{
  "n_layer": 11,
  "d_model": 96,
  "n_head": 3,
  "n_kv_head": 3,
  "head_dim": 32,
  "d_mlp": 192,
  "vocab_size": 512,
  "activation": "swiglu",
  "norm": "rmsnorm",
  "norm_place": "pre",
  "norm_eps": 1e-05,
  "positions": "rope",
  "rope_base": 10000.0,
  "rope_fraction": 1.0,
  "qk_norm": false,
  "attn_scale": 0.177,
  "bias": "none",
  "tie_embeddings": false,
  "parallel_block": false,
  "init": "uniform",
  "init_std_qkv": 0.0671,
  "init_std_o": 0.0,
  "init_std_up": 0.0671,
  "init_std_down": 0.0,
  "optimizer": "soap_variant",
  "lr": 0.00655,
  "beta1": 0.95,
  "beta2": 0.95,
  "weight_decay": 0.057,
  "lr_head": 0.0107,
  "grad_clip": 1.0,
  "warmup_steps": 200,
  "schedule": "wsd",
  "decay_fraction": 0.578,
  "decay_shape": "linear",
  "final_lr_fraction": 0.02,
  "batch_tokens": 32768,
  "seq_len": 128,
  "doc_mask": true,
  "z_loss": 0.0001,
  "train_tokens": 117000000,
  "steps": 3571,
  "dataset": "wikipedia_en"
}
Each number is 128 + 24 x the weight over its row's rms, rounded and kept within 0 to 255. Layers, rows and columns count from 0. The size above them is the row's rms in percent of the matrix's.

# layer 4 attention value, 96x96, rms 0.206, rows 38-63, columns 0-95
size [ 88  84  95  88 101  91  85  85  79  84  87  90  86  84  98  97  98  87  82  90  85  90  90  96  98  98]
[[153 126 131 109 139 108 130 136 142 181 126 156 126 157 115 118 150  89  86 109 101  92 107 123 121 155 138 112 158 117 144  51 105 173 119 148 162 166 171 149 147 103 129 145 139 114 154 146 101 116 125 168 108 131 128 157 136 124 142 169 118 145 130 176 131 146 165 111 138 111 156 124 123  97  89 167 138 131 172 163 141 116 114 124 150  98 117 149  99 153 130 121 129 125 129 141]
 [146 120 119  96 112 120 127 132  95 146 109 138 117 150 132 128 131  93 107 111 112 117 116 115 142  84 158  84 166  82 133 176 151 139 122 158 118 139 124  95 115 125 131  92 108 120 140 181 142 157 122 122 156 118 133 145 105 123 127  86 108  67 160 164 146 122 106 136  97 128 116 141 166 125 155 155 101 121 138 120 147 134  92 150 106  83 137 143 115  93 186 126  89 152 124 106]
 [146 191  94 117 130 136  94 112 131 125 136 112 125 136 157  66 114 144 137 122 101  85 178 129 111 109 153 135 130 138 145 122  91 135 105 128 120 133 146 136 148 155 160 193 133 154 138 141  87 141 117 158 104 134 170 161 165 119 124 171 134 141 135 162 108  95 110 143 121 124 132 130 158  82 144 102 106 117  72 122 114 106 103  95 124 142 153 122 145 103 141 137 134 142 123 103]
 [ 90  97 117 153  85 133 150 142 107  56 105 132 173 122 124 122 116 105 140 136  84 116 126 125 160 147 134 121 150 150 138 136 131 106 155 138 141 127 135 139  89 166 108 167 126 181 137 114 114 137 111 119 125 104 127  71 102 175 129 138 127 140 112 128 125 119 155 164 117 137 107  97 114 117 151 169 144  96 180 104 131 158 172 120 154 133 142 139 105 120 109 139 119 110  91 155]
 [149 122 115 123 124 138 120  87 131 120 125 133 124 105 124  90  94 109 115 143 146 122 117 125  92  70 120 156 174 147 117 167 121  80 120  94 109 110 107 142 106 170 105 116 129 121  81 131 136 122 108 110 123  66 149  72 134 108 142 140 186 170 151 117 154 138 157  99 106 106 133 112 158 116 137 119 147 112 113 135 156 156 118 126 152 182 104 114 153 128 141 121 152 146 117 128]
 [151 150 142  93 153 108  97 135 113 129 138 136 159 142  91 130 115 116  98 135 117 178 116  90 148 128 117 177 160 133 157 164 151 140 123 119 135 112 147 149 102 133 116 162  89 139 122 137 105  92 144 146 103 114  97 132 135 133 125 127 107  93  89 122 128  94 119 131  98 121 155 171  96 158 115 114 169 101 106 100  88 188 115 166 116 139 123 141 149 161  98 113 118 170 143 148]
 [137 159 114  70 158 123 137 104 104 141 113 121 120  90 145 129  91 109 155  86 119  98 120 117 198 109 111 138 143  94  85  91 145 109 141 129  80 122  92 124 143 128 126 169 130 129 150 149 127  58 128 116 159 147 107 155 167 114 139 124 116 119 126  88 112 158 112 126 117 124 130 117 130 108 122 150 140 145 118 104 152 147 146 117 110  86 120 122 119 152 133 135 118 179  93 132]
 [121 126 103  99 140 109 129 129 133 145 101 134 142 164 120 172 113 157 133 111 125 122  99 158 125  87 156  72 101 136 160  89 146 140 114 160 138 137  90 120 179 129  81 109 114  89 120 132 113  94 137 109  81 102 158 106 145 153 182 102 137 142 125 109 122 148 127 123 129 146 107 138 112 109 136 164  89 116 133 112  83 123 131 182 132 131 121 159 133  91  87 148 121 128 140 129]
 [109 139 140 115 172  96 127 118 116  91 137  96 111 148 182 139 137 138 103 142 129 110 165 112  89 126 116 171  99 136 129 136 139 109 146 155 167 142 100 174 118 112 156 138 111 114 139 131 114 148 137  98  82 131 123 125 123 104 124 118 148 122 168 168 121 140 141  93 138 127 171 109 133 146 144 114 120 113 132 133  89 155 125 193 168 129  60 110 105 116 123 156 138 119 144 168]
 [174 163 171 158 143 131 116 129 153 176 110 142 153 141 118 144 156 153 107 129 122 147 142 169 121 137 125 134 149 127 165 164 121 108 119 142 101 144 160  99 155 171 144 128 121 174 164  93 112  89 144 146 123 134 142  83 133 100  95 125  87 127 145 162 133 118 111 137 152 163 141 105 158 174 101 167 123 142 135 129 121 122 113 119  97 144 147 152 118 101 106 136 144 122 108 184]
 [ 93 145  99 178 175 110 108 125 104 130 148 152 105 119  75 170 100 120 131 107 116  54 131 138  94 110 151 144 125 136 148 143 139 103 105 145 104 129 108 109 123 147 146 135  99 127 161 102 133 100 135 114 112 102 135 136 126  64 101 167 123 155  94 181 121 124 147 114 156 133 136  79 154 131 119 169 121 155 122 129 144 139 129 133 121 123 137 102 148 117 109 129 125 144 133  89]
 [ 84 144 115 137 109 179 139 106 119 129 150 132 145 128 134 154 119 147 137 146 155 124 105 120 124 139 138 118 100 129 129 135 102 116  59 137 158 143 116 178  80 130 126 138 158 155 106 100 126 120 132 122 140  87  87  97 108 164 143 131 173 147  78 144 131 126 171 145 128 175 120 134 142 179 156 142 138 150 120 180 113 134 144 116 142 105 154 129 159  95 108 100 111 148 139 115]
 [102 168 142 131  97 148 131 148 157 128  94 129  97 134 141 136 130 172 122 114 114 125 154 128 119 107 104 110 157 153 135 114  76 106 150 130  81 101 133 116 102 151 127 176 141 144 115  80 163 163 147 123 106 129 118 134 177 116 127  82 160 132 122 150 122 159  87 110 130  74 140 118 148 146 119 122 127  75 113 123 141 128  93 131 157 137 151 111 128 151 182  88 108 140 125 137]
 [103 132 140 148 165 104 137 104 170  98 128 127 129  70 133 152 121 121 167 177 129 119 135  84 122 118 123 134 163 102 122 120 119 154  85 125 132 134 168 124 102 147 123 143 109 134 148 101 106 122 103 102 132  38 137 107  93 117 112 137 105 138  85  65 118 142 117 111 126 118 107 109 120  97 141 143 149 124 135 119 117 127 147  98 157 131 122 116 146 141 144 146 186 118 116 146]
 [127 123 130 101 102 150 166 186 135 120  84 141 104  95 102 153 104 169 159 142 140 120 135 139 120 123 122 117  74 150 123 148 128 102 159 140  85  85 125  88  84 114 128 127 133 122 123 107 123 162 156 139 140 144 164 119  83 146 132  91 140 170 118  99 103 118 109 122 152 137 134 132 119 138 157 102 118 121 132 149 109 152 165 105 179 143  91 137 177 157 133 116 127 133 147 113]
 [124 134  99 133 113 121 141 111 128 161  89 121 138  70 139 119 110 119 128 129 183 104 118 129 100 148 164 108 133 116 148 145 118  94  80 138 130  96 137 159 138 124 122  85 167 121 123 100 111 135 172 118 123 172 133 148 141  96  90 152  79 160 131 147 138 124 168 130 122 141 163 131  68 167 149 126 141 102 151 131 148 136 152 159 120  84 118  90 128 112 117 144 151 106 114 111]
 [140  93 121 109 133 133  99  77 148 135 151 143 130 109 160 122 128  87 112 120 141 142 138  96 110 106 187 130 144 151 105 101  77 139 117 178 148 128  92 136 154 145 152 156 106 121 149 176 127 113 100 144 158 133 156 112  96 122  77 109 109  91 142 131 107 116  91 114 161 113 122 107 143 106 100  92 103 114 139 111 112 109 129 103 176 129 108 116 144 141 158 146 144 117 147 162]
 [148 124 123 121 103 156 139 114 144 120 152 105 193  91 113 107 128 117 132 127 120 111 118 108 100 139 156  59 116 126 124 139 125 117 165 102 115 116 145 158 121 156 102 138 122  92 136 121 166 125  97 115 171 133 112  80 160 119 141 199 124 145 130  97 144 182 116 103 119 120  98 128 134 182 139 114 129 125 103 146 119 170 148 110 135 157 117  93 123 139 131 116 140 110 123 164]
 [143 110 124  90 124 110 133 141  86  93 105 123 101 141  95 125 130  78 147 133 116 172 121 118 119 126 113 111 111 145 123 162  61 116 136 142 193 125 121  81 115 160 141 118 142 127 141 139 154 128  99 118 166  90 154 115 107 136 139 144 149 153 129 130 117 119 120 124 146 113 117  98 140 112 125 126 144 115 132 138 179 112 149 121  91 119  83  99 190 136  77 156 141 138 104 148]
 [129 136 114 139 142 134 165 137 170 150 149  94 127 161  98 156 131 147 141 124 143 144 147 145 110 100 150 120 115 138 156 110 155  81 125  72 161 113 152 146 122 126 155 108 147 119 146 128 104 161 113 125 123 110 124 126 161 165 128  91  95 147  97 113 138  98 122 116  82 121 113 139 128 148 124 110 153  67 158  78 116  87 132 116 120 182 105 115 143 160 119 100 172 145 150 113]
 [115 120 172  89 119 101 140 127 142 121 116 135 101 148 105 126 107 114 123 121 116 144 127 206 124  88 120 155  99  98 143 106 120 117 138 137 140 139 105  71 162 122  99 108 132 176 157 140 121 118 139 148 121 144  93 157 136 130 120 199 121 115 180 128 139  64 119 125 108 148 132 131 120  98  88 159 167 153 130 158 127 130 148 114 139 113 130 112 123 134 136 138  94 122 137 159]
 [141 142 179  96 138 127 148 135 142 104 110 130 130 134 125 129 158 115 160 116 128 115  77  91 138 106 168 107  79 122 137 139 126 131  98 125 147 109 148 197 142  99 129 111 102 107 127 120 135  82 149 190 127 108 134 183 121 127 115 139 121 125 103 156 116 101 104 151 117  93 149 123 117 109 112 119 109 150 117 119 106 136 119 170 137 152 137  97  99  98 142 148 164 112 172 164]
 [ 93 127 115 139 111 122 157 123 147 138 160 112 110 166 162 126 140 157 133 134 170 121 143 123 149 162 154 143 111 156 134 176 106 123  82 113 117 124 172 116 180 127 129 135 124 125 168 127 105  89 129 132 117 130 116 160 120 129 121 134 100 105 136 110 117 139 112 124 106  43 125 126  90 115 156 117  95 153 139 134 156 117 127 124 105 129  99 159 138  90 208 140 131 122 116 116]
 [150  89 128 141 178  91 111 103  97 157 160 125 121 169 131 103 148 161  98 108 146 128 122 130  99 150 178 148 128 104 108 125  82 159 115 146 143 122  97 123 157 148 121  82  82 111 176 137 149 102 139 104 118 127 155 164 110 140 135 124  77 127 122 150 125 127  95 135  96 146 153 128 130 123  95 126 108 114 125 177 126 134 126 152 107 140 145 158 134  82 141 150 130 124 144  90]
 [103  94 129 140 110 130 134 110 144 136 187 120 143 143  85 138 127 131 125 128 114 129 149 110 104 123 150 132 155 131 121 127 167 110 105 102 127  67 159 135 133 127 161 140 123  87 102 174 125 148 103 126 123 142  99 136 167 154 105 152 121 164 132 161 152 138 140 169 153 151  70 121  78 133 126  72 109 116 132 105 120 120 144 151 112 122 125 162 148  81  76 138 133 137 121 140]
 [143 144 175 162 126 159 112 143 188 117 166 113 130 151 107  97 136 121 101 128 128 129 107 119 144 130 137 124 127 116  99 147  82 134 139  85 127 180 130 123 107 130 108 141 163 134 194 106 134 118 156 101  87 110 130 127  87 110 148 143 164  92 119 104 148 123 161 132 118 156 126 128 172  67 155 125 105 118 102 139 132 152 107 153 108  96 133 154  84 137 130 124 118 119 128 121]]
# layer 4 attention output (transposed), 96x96, rms 0.188, rows 38-63, columns 0-95
size [ 87  93  98  87 104 102  88  93  91  93  94  92  93  94  94 104  96  94  95  89  83 107 102 100 114 110]
[[100  91 129 128 131 114 153 141 129 117 117 102  83 134 103 106 131 189 153 122 142 132 159 152 148 111 186 113 160 141 109 113 157 106 147  91 137 157  79 147 130 139 109 119 112  95 151 111 121 164  83 112 141 138 118 118 119 136  93 107 158 101 109 142  87 106 138 132 152 106 129 106 135 100 135 112 137 148 194 136 141 128 158 140 140 132 136  91 134 155 112 129 119 130 148  65]
 [107 139 139 122  97 175 141 104  88 107 135 105 167 108 115 140 145 141 120 165 159 170 142 152 174 153 105 125  99 123 140 152 120 134 141  96 140 107 141 150 149  92 128 169 131 111 139  91 106 113 160 121 174 118 166 126 124 162 123 128 124 152 126 140 107 166 131  82 169 102 109 129 108  79 153  84 125 109 117 147 138 111 144 132 100 115 121 113 180 141 128  96 155 111 134 102]
 [127 129 137 152 108 135  84 155 102 116  80  82  77 144 111 152 117 126 120 100 126  67 127 125 130  58  97 145 145 149 135 145 137 138 153 124 122  96 117  94 132 115 135 116  76 154 148  83 108 129 120 126 106 140 143 120 134 183 134 121 102 146 120 115 147  81 136  79 143 130 137 135 134 119 146 142 143 149 140 111 151 109 143 153 162 112 144 112 116 144 105  81 100 140 141 109]
 [165 138  84 112 145 154 129 100 108 130 166 144 123 112 122 124 148 183 109 141 108 153 143 151  75  74 118 121 119 116 133 153 120 129 158 174 163 120 132 113 135  69 105 100 162 120 121 116 116  86 122 113 111 136 124 129  99 104 111 150 129 101 135 101 140 156  88 141 149 123 126 119 123 154  94 154 134 117 140 128  99 144 113 150 149  80 115 131 164 183 149 123 138 126  86 107]
 [131 170 141 136 146 128 140 167 122 108 123 138 123 156 160 124 111 130 127 123 145 118 135 110 138 134 119 127 110 113 169 141 143 142 107 214 103  97 100 106 136 147 144 174 173 137 152  93 118 145 151 182 124 156 154 135 116 113 163 140  90 127 154 108  99 113 137 174 131 124  96 137 147 123 128 124  89 118 159  98 128 101 148 156 133  93 154 171 122 100 104  97 133 113 122 165]
 [109 126 125 127 148 125 124 144 146 140 149  92 112 150 146  90 147  72 150 153 125 109 128 169 136 144 143  92  92 122 136 156 151  65 138 143 117 165 113 150 104 117 163 140 146 141 137 101 108 107 123 114 155 121 130 139 150 144 114 153 117 168 167 106 141 164  93 181 140 121 116 139 146 118 128 160 101 165 105  92 115 107 104  46 119 117 126 118 105 141 154 133 122 118 131 116]
 [148 140 177 155 146 128 121 158  97 108 154 100 124 158 136 158 177 116 104 125 167 132 115  83 112 136 134 111 122 126 181 181 104 145 156  96 115 140 117 138 129 135 126  83 120 131 132 105 100 102 157 149  97  91 106 135 123 107 150  99 147 106 119 158  93 132 157 152 136 149 159 109 134 113 108 114 153 135 116 191 147  90 127 113 110 143 116 119 133 145 149 138  95 174 128 111]
 [130 129 106 164 118  91 113 109 124  83 113 140 120 114  84 126 141 139 133 119 100 108 145 122 143 156  78 145 121 129 104 154 131 105 164 133 135 148 129 142 172 110 164  69 173 141 175 153 165 131  88 132 157  88 126 127 107  97 142 132 122 123 132 137 132 113 108 115 104 110 170 158  89 121 148  92 114 158 125 130  91  83 155 127 108 126  97 127 122 151 124 153 148 141  94 151]
 [118 119  83 168 106 140 123 149 119 113 105 141 160 132 130  79 121 112 161 109 146 115 105 104 131 148 138 113 117 148  83 136 167 111 146 102 150 129 119 130 159 148  81 141 157 137 150 117  95 132 115 123 115 103 115 118 102 158 101 144 111 181 118 113 137 113 127 127 131 122  98 148 195 136 139 194 138 123 180 110  99 118 112 117  95 133 108 141 100 131  87 118 146 134  91 159]
 [113 142  99  97 130 130 147 156  93 142 102 117 142 136  84 155 139 127 168 117 137 122 144 131 135  88  87 114 150 120 111  98 174 115 134 101  83 139 163 151 160 120 168 149 129 135  97 100 136 140 127 128 130 157 137  81  83 119 100 139 139 108 136 123 140 131 116 134  83  96  79  91 101  98 129 157 138 155  83 125 135 115 108 124 148 138 168 111 149 165 144 154 124  84 117 117]
 [118 150 154 108 116 135 106 124  88 131  90 162 107 126 105 152 169 157 169 130 120 123 158 126 133 103 129 150 131 154 126 113 169 130 117 118 158 164 106 166  86 161 105 114 157 107 107  88  81 132 118 144 145  97 123 121  94 128 199 144 155 139 145 108 165 151 114 136 100 126 109 138 113 117 152 119 141 155 140 113 177  98 120 161 114 108 128 154  88 151 116 118 113 108 146 142]
 [149 129 110 163 178 104 105 144 123 127 110 121 173 147 171  92  61 121 135 140 134 119 144 145 120 105 122 146 172 113 143  86 119 127 109 166 160 136 143 141 144 135 127 101 143 107 106 180 110 134 110 139 139 150 133 140 168  99  96 149 124 161 116  96 103 153  99 120 108 132 146 137 112 158 149 141 136 100 134 101 131  94 118 152 116 132 110 101 130 117 139 141 131 203  97 108]
 [128 105 154  99  67 135 155 121  80 123  84 118 145 127 140 131 111  76 100  95  87 133 104 109 127 135 146 129 120 144 124 100 159 132 133 164 124 139 158 105 169 122 121 177 138 151 149 118 123  99 113 160  99 161 116 142 119 105 127  82 108  90 121 118 132 111 133 133 161 155 116 127 122  87  98 163 174 120 151 142 148  75 153 115 154 139 128 120 164 113 118 129 117 139 140 148]
 [121 124 134 122 134 103  99 177 139 131 121 153 125 131 132 110 167 163 110 103 156 112 128 156  92 128 127 114 127 137 170 145 143  82  98 131 169  96  87 149 124 128 142 141 179 146  77 161 133 121 114 104 151 138 159 111 145 101 161  91 139  87 104  93 122 123 115 139 120 165 131 152 169 186 136 113 142 125 102 124 142 127  91 149 151 107  99 130 105 145 134  97 108 148 100 144]
 [130 142 137 153 139 142  76 101 137  98 130 143 112 124 120 124 123 121 127 137 126 133  73 132 106 135 107 124 114 122 116  74 131 154 105 154 230 107 126 146 134 103 106 134 141 168 152 157 125  81 116 149 129 109 106 147 174  99 107 123 116 116 134 140 140 115 169 142  87 159 120 149 113 138 117 142 115 128 123 135 150 132 128 126 117 126 151 168 125 118 133 125 153  83 151 189]
 [153 124 110 120 134 127 108 143 131  97 172 110 107 160 106 149 118 111 170 121 166 115 130 127 124 138 113 122 149 130  87  86 108 169 121 110 143 153 118  99  77 130 106 147 134 118 161 112 147 144  70 140 142 107  90 151 121 120 192 165 152  89  96 115 155 146 166 122 137 106  93 142 150  94 166 133 154 131 110 124 139 107 108 130 147 113 117 120 174 140 135  95 134 143 149 106]
 [ 85 110  86 120 125 135 125 137 118 136 148 134 127  96 119 114 151 130 128 160 139 151 103  84 123 129 150 128 153 108 139 171 131  98 145  77 134  67 117  85 130 146 143 164 116 158 124 124 102 156 153  75  84 162 107  97 139 124 139 131 113 124  79  52 101  97 135 108 149 123 150 135 139 134 154 113 131 111 122 121 141 128 139 124 104 113 133 123  84 142 150 115  96 131 153 145]
 [103 102 136 123 140 111 154 174 117 119 136 155 165 153 137 195  98 136 144 163 122 156 146  70  76 149  99 123 141 117 130 114  98 135 164 146 103 168  92 114 115 152 132 164 141 128 138 146 128  97 133 134 112 176 149 137 130  97 157 134 116  93 119 150 118 117 140 152 144 170 125 124 150 139 105 129 101 181  88 101 106 132 157 123 110 122 140 169 144 138 121 101 126 134 141 121]
 [153 130 128 171 125 139 116 113 120 106 168 161 139 133 112 108 177 105 164 133 132 129 117 160 102 120 123 142 151  47 132 142 131  78 135 126 137  72 141 137 117 135 112  83 118 152 119 116 113 115 194  94 152 143 154 109 134  96 102 155 145 104 138 164 140 124 117 122 140 148 138  82 133 114 158 144  99 105 148 103 157 153 103 132 135 128 133 117 110 116 104 110 120  97 141 162]
 [102 121 125 180  95 117 102 116 133 105 133 167 110 122 151 102 117  99  95 113 156  52 107 132 135 110 101 132 120  78 119 123 127 120 128 143 129 154  97  74 145  95 114 146 151 124  88 142 169 150 129 162 155 126 116 114 130 105 122  96 180 116 136 121 157 105  99 114 142 131 143 124 122  88 125 145 143 156  99 129  91 155 145 141 124 126 167 163 139 116 112 114 102 127 158 150]
 [130 137 146 127 158 156 139  97 131  94 114 147 139 141 106 133 166 136 168 151 131 144 189 139 108 112 157 115 128 113 110 132 129  99 151  66 156 128 129 108  88 111 153 135 113 103 145 124 154 132 140 108  82 103 125  79 103 141 103 147 120 140 137 151 153  57 140 169 113  90 141 132 150 115 108 117 171 111 117 132 130  87 170 116 155 155 104 105 148 127 110 143 136 121 113 121]
 [108 134 128 142 135  88 139 126 112 110 139  87 165 138 106 101  99 159 109  87 129 183 122 139 118 110 144 122 135 111 116 142 157 132 124  72 131 154  68 127 123 120 158 174 140 159 146 131 152 117  99  84  95  98 129 170 112 130 165 167 110 145  98 137 158 106 125 128 105 141 121 111  87  95 112 121 124 140  88 105 136 139 141 108  84 108  99 146 101 116 115 152 109 125 128 103]
 [145 124 132 125  95 133 145 102 108 139 132 141 106 126  94 110 115 132 116 149 141 139  84 166 152 101 134  94 127 155 169  80 119 189 141  44 115 131 100 128 148 138 151  94 119 116 134 169 139 181 148 126 148 124 153 134 127 131 159 135 119 118  95 119 181 141 106 123 111 149 141 137 155 115 102 135 138 134  93 109 137 106 102 137 157 118 130 140 118 119 111  99  87 143 100 166]
 [ 92 107 133 141 149 106 133 101 122 124  98 102 115 150 131 111  75 141 143 158 121 139 112 161 169 120 139 142  90 138 104 168 159 148 175  90  79 144 155 146 104 141 163 122 123 100 104 111 153 159 143  77 123 110 129 114 132 148 155 136 154 112  91 100  89 135  98 126 114 129 127 143 113 118 148 101 101  90 107 126 134 111 107 131 127 164 119 143 104 138 130 127 149  81  97 179]
 [147 128 125 129 133 133 144 146 139 145 101 123  92  78 132 132 109 135 139 129  95 143 109  92 137 150 116 120 115 114  89 134  88 126 106 125 135 180 128  92 108 140  86 144  85 119 102  62 117 152 145 115 146 127 157 130 115 107 137 175 151 162 149 150 167 117 133 123 152 150 201 128 145 157 124  94 119 144  98 112 122 167 121 125  87  98 152 126 148 136 140 158 120 131  92 139]
 [144 102 109 119 136 116 123 132 126 175  81 150 167 100 150 157 110 167 115 115 139 135 136 190 134 103  78 125 132 138 140 200 190 121 109 133 100 154  98 145 130 115 135 134 119 104  99 137 104 159 125 131 127 151 179 156 162 156 118 117 112 131 114 130 149 102 126 139 131 118 131 143 148 114 106 134 121 136 130 127 165  95 143 133 168 157 132 105 150 123 144 145 180 129 158 121]]
# layer 4 attention query, 96x96, rms 0.231, rows 64-73, columns 0-95
size [ 87 101  87  86 100 102  68  90 100  82]
[[146 160 185 136 169 134 130 189 153 110 105 156 167 113 135 123 103  71 106 125 117 113 114 107  93 124 173 126 124 146 135 123  73 101 132 142 121 113 155 151 105 145 123 117 112 147 138 137 147 133 118 128 143 111 152 158 164  91 109 129 142 115 141 122 121 124 101 160  54 122 103 111 108 128 132 137  92 151 136 129 153 127 162 107  88 125 155 166 144 137 142 149 152 107 135 122]
 [135 157 106 134 145  95 134 184 128 113 126 101 141 122 113 121 125 128  89 134 114 123 153 140 133 140 112 151 148 141  86 155  99 137 123 115 112 110  99  96  92 137 201 151 117 145 127 170 126 103 130 113 142 136 101  98  83 182 145 124 130 119  97 127 128 140 174 127 143 152 112 132 120 106 156 159 172 139 119 138 175  83 122 135 129 128 104 118 146 133 135  93 118 178 104  90]
 [108 100 136 157 123 137 151 127 109 132 148 123  94  79 142 147 134 189 121 163  72 128  44 104 121 138 142 138 148 166 136 159 105 161 144 137 116 118 124 126 141 144 131 105 130 127 155  97 110 133 126  97  99 129  89 117 120 142 132 148 159 130 111 127 100 115 153 145 173 107 151 114 104 132 100 116 136 127 137 142 146 112 123 126 169 101 131 157  86 101 101 168 119 100 130 167]
 [141 104 123 143 131 130 163 132 103 163 144 153 130 139 135 155  98 106 109 134 195 133 150 143 134 121  90 118 148  91 154 106 192 146 159  88 153 118 117 155 107 113 104 162  83 109 111  97 126 149 132 153 116 117 140 135 150 150 101 118 154  84 142 155 162 113  86 145 100 152 104 124 126 157 132 140 125 127 155 115 122 143 126 135 148 138 112 122 160 179  86 105 143 114  89 132]
 [ 81 129 105 120 152 171 125 124 117  83 125 159 149 129 159  99 121 134 124  88  80  97 131 165 137 129  98 107 165 137 129 128 128 156 131 130 105 138 132 129  76 115 109 163 184 107 104 160 133  74 122 147 142 118 140 159 178  96 112 141 127 138 191 162 145 142 132  85 154 102 128 139 111 142 143 160 148 139 112 134 104 147 130 122 135 138 136 147 166 138 137 137 139 123 154 115]
 [148  88 146 142 145 165 132  97 113 135 155 143 137 139 143 141 101 171 125 140 130 119 146 150 138 127 119 131 129 129 138 104 161 136 165 124 130  89 103 168  85 166 106 114 137 139 107  75 126 128 177 100 149 127 135 108 161 104 168 152 138 108 108  93 148 115  99 153 117 107 107 160 128 134 151 117 182 135 105 125 162 127 131 143 120 161 125 151 152 203 111 119 147 146 109 160]
 [134 132 138 124 158 106 138 138 108 132 130  63 130 105 136 138 100  92 151 128 110  73 121  81 100  80  86 107 117 135 119 111 128 127  79 119 108  89 125 101  96 116 137 106  89 147 171 111 126  98 138 101 120 121 105 112 155 128  97 108  81 158 139 137 119 109 145 142 140 120 133 111 161 112 145 107  95 151 137 157 135 122 160 106 128 112  77  93 154 175 120 132 122 150 134 139]
 [117  66 108 142 205 156 137 141 124 142 161 127 135 140 152 121  98 145 128 146 101 102  65 170 114 134 139 115 130 150 123 155 122 176 137 142 143 154 110 117 115 178  98 116 118 138 113 183 140 119 141 140 121 102  97 137 104 106 121 117 146  82 135 117 144 158 106 115 127 171 135 131 129 135 158 143 109 149 127 140 138 113 128 109 113  89 171 116 146 136  91 129 123 122  94 151]
 [116 136 139 142 151 139 128 108 159 167 132 102  97 103 153 108 157 109 168 124 114 126 163 136 142 137 147 147 155  89 142 141 134  97 149 111 146 152 134 121 131 163 126 136 175 134 125 134  72 112 132 137 112 151 121 106 134 100 148 152 126 101 120 125  92 162 169 139 143 100 123 135 100  92 161  60 124  94 114 112 138 140  92 144  96 137 154 107 168 120 132 148 186  96 148 154]
 [165 155 118  92 104 118 121 119  77 162 132 160  95 146 105 124 101 137 143  91 117 122 125 145 154 162 121 124 125 122 154 151 132 123 168 141 119 130 130  90 143 132 159 140 159 159  66 130  92 126 135  87 140 130 149 128 114 138  93 122 121 118 110 124 106  99 148 104 114 123 172 140 116 170 117 183 109 122 134 109 136 130 173 112 138 137  89  99 127 144 117 144 138  78 104  73]]
# layer 4 attention key, 96x96, rms 0.232, rows 64-73, columns 0-95
size [ 88  85  97  89 111  96 116  89 100  95]
[[163 146 101 101 132 139 115 114 110 128 164 169 111 150 125 129 133 125 105 180 120 143 143 142 135 131 112 136 115 174 146  85  97 119 140 114 125 129  79 148 144 127  54 140 122 158 123 113 163 121 135 114 168 122 162 137 164 116 147 124 111 132 104 158 152 135 130 105 145 125 124 170 101 153 112  97 119 143  93 155 113 157  58 110 134 109 138 134  83 150 101 150 105 139 111 132]
 [134 116 124 109 148 130 147 140 148 104 136 128  94 107 102 148 135 127 155 129  74 105 101 116 114 118 100 183 103 163 144 123 134 123 100 113 147 133 124 126 133  88 126 139 116 107 127 128 178 105 110 151 128 136 132 111 165 113 114 107 110 160 162 146 154 159 100 105 114 145 151 107 203 151 122 137 141 164 138 151 142 130 166 116 110 183 137  81  88 132 138 155  93  89 147 118]
 [154 137 204 126 116 113 113 109 174 106 130 107  81 142 149  87 143 132 125  76 128 130 171 106 159 137 109 133 147 130 113 154  91 117 110 100 124 145 102 142 113 127 152 153  95 144 129 130 126 163 126 123 124 123 132 169 135 161 135  98 148 114 117 128 130 117 149 127 158 130 126 128 150  84 141 123 115 100  88 151 138  89 172 122 121 147 143 121 126 138 147  49 152 128 127 159]
 [126  95 107 102  92 134  96 112 103 114 104 124 121 131 155  99 103 132 108 128  93 101 124 128 150 138 150 127 136  95  98 178 168 108 124 121 118 139 103 174 148 134 136 109 159 134 129 163 102 135 116 202 100 139 127  77  89 110 106 126  94 130 115 151 108 113 133 107 126 164 133 154 114 107 114 142 105 113 137 160  99 141 150 106 164  89  86 115 129 104 129 136 163  90 143 148]
 [136 101 113  87 125 106 145 118 166 187 136 137 164 140 120 127 171  62 112 172 144 134 112 132  83 137  90 156  97 178 123 122  97 103 121 162 168 145 128 119  74 119 127 127 133 128 135 131 137 111 167 167 116 144 123 142 157  93 155 105 137 138 126 127 131 144 113 116 100 158 112 122 132 121 135 145 147 101 153 108 175 127 120 143  98 149 134 152 177 134 132 138 134 137 134 108]
 [ 98 117  82 106 166 119 119 116 111 149 123 146 126 141  97 164 118 125 109 130  91 133  93 111 145 141 139 124 132 145 160 161 124 135 107 103 146 132 107  94 144 133 136 124 123  96 155 111 153  85 115 104 117 135 123 124 159 126 132 101 143  86 127 141 131 118 107  85 108 124 110  75 136 139 138 173 136  98  87 175  82 159 128 108 124 136 135  54 109  91 108 111 121  82 152 122]
 [131 142 117  95 120 103 107 117 111 106 124 119 155 112 136 122 161 142 108  76 131 110 157 122 122 167 141 130 120 132 112  86  95 156 116  75 116 150 106 145 127 191 121 121 124 168 146 155 110 137 105 147  95 126 123 111 140 111  85 120 119 148 163 146 113 102  93 151 124 159 150 147 137 148 124 119  86  96 160 120 128 116 160 111 151 116 118 134 152  98 142 130 160  93  52 124]
 [146 143 133 106 142 138  92 137 149 108  86  92 114  91 122 162 133 143 147 120 142 138 122 152 133 158 134 151 131  56 129 129 106 127 117 131 128 153 139 141 113  97 146 123 105 142 158 107 144 140 178 123 138  76 101 126 143 114 174 120 126 100  86 112  90 136 121 101 108 121 147  89 174  97  92 124 158 115 139  91 106  91 114  80  99  96 101 120 159 128 138 126 141 121 110 113]
 [138 111 122 121 139 149 174 133 175 107 114 179 129 103 120 138 155 105  76 118  95 125 144  98 180 152 106 122 136 135 137 114 123 122 138 150 123 106 160  89  85 141  99 139 102  97 116 100 140 154 135 113 165 147  96 119 112  99 103  89 108 128 106 154 125 118 156  93 172 108 140 136 111 140 106 138  97 144 110 161 143 124 111  73  95 104 149 165 103 109 146 106 129 137 122 137]
 [124 111 109 134 129 150 105 157 140 139 117 127 124 158 111  90 126 129 104  81  97 151 105 161 115 110 146 137 123  94 123 128 137  98 135 130 135 123  84 129 129 133 105 122 151 138 149 164  95 144 131 106 127 129 146 119 132 119  76 146 118 119 102 147 138 136 113 170 142 137  84  98  95 121 124 108 114 187 130 135 164 149  91  56 109 110 140 161 127 187 105 126  79 138 152 163]]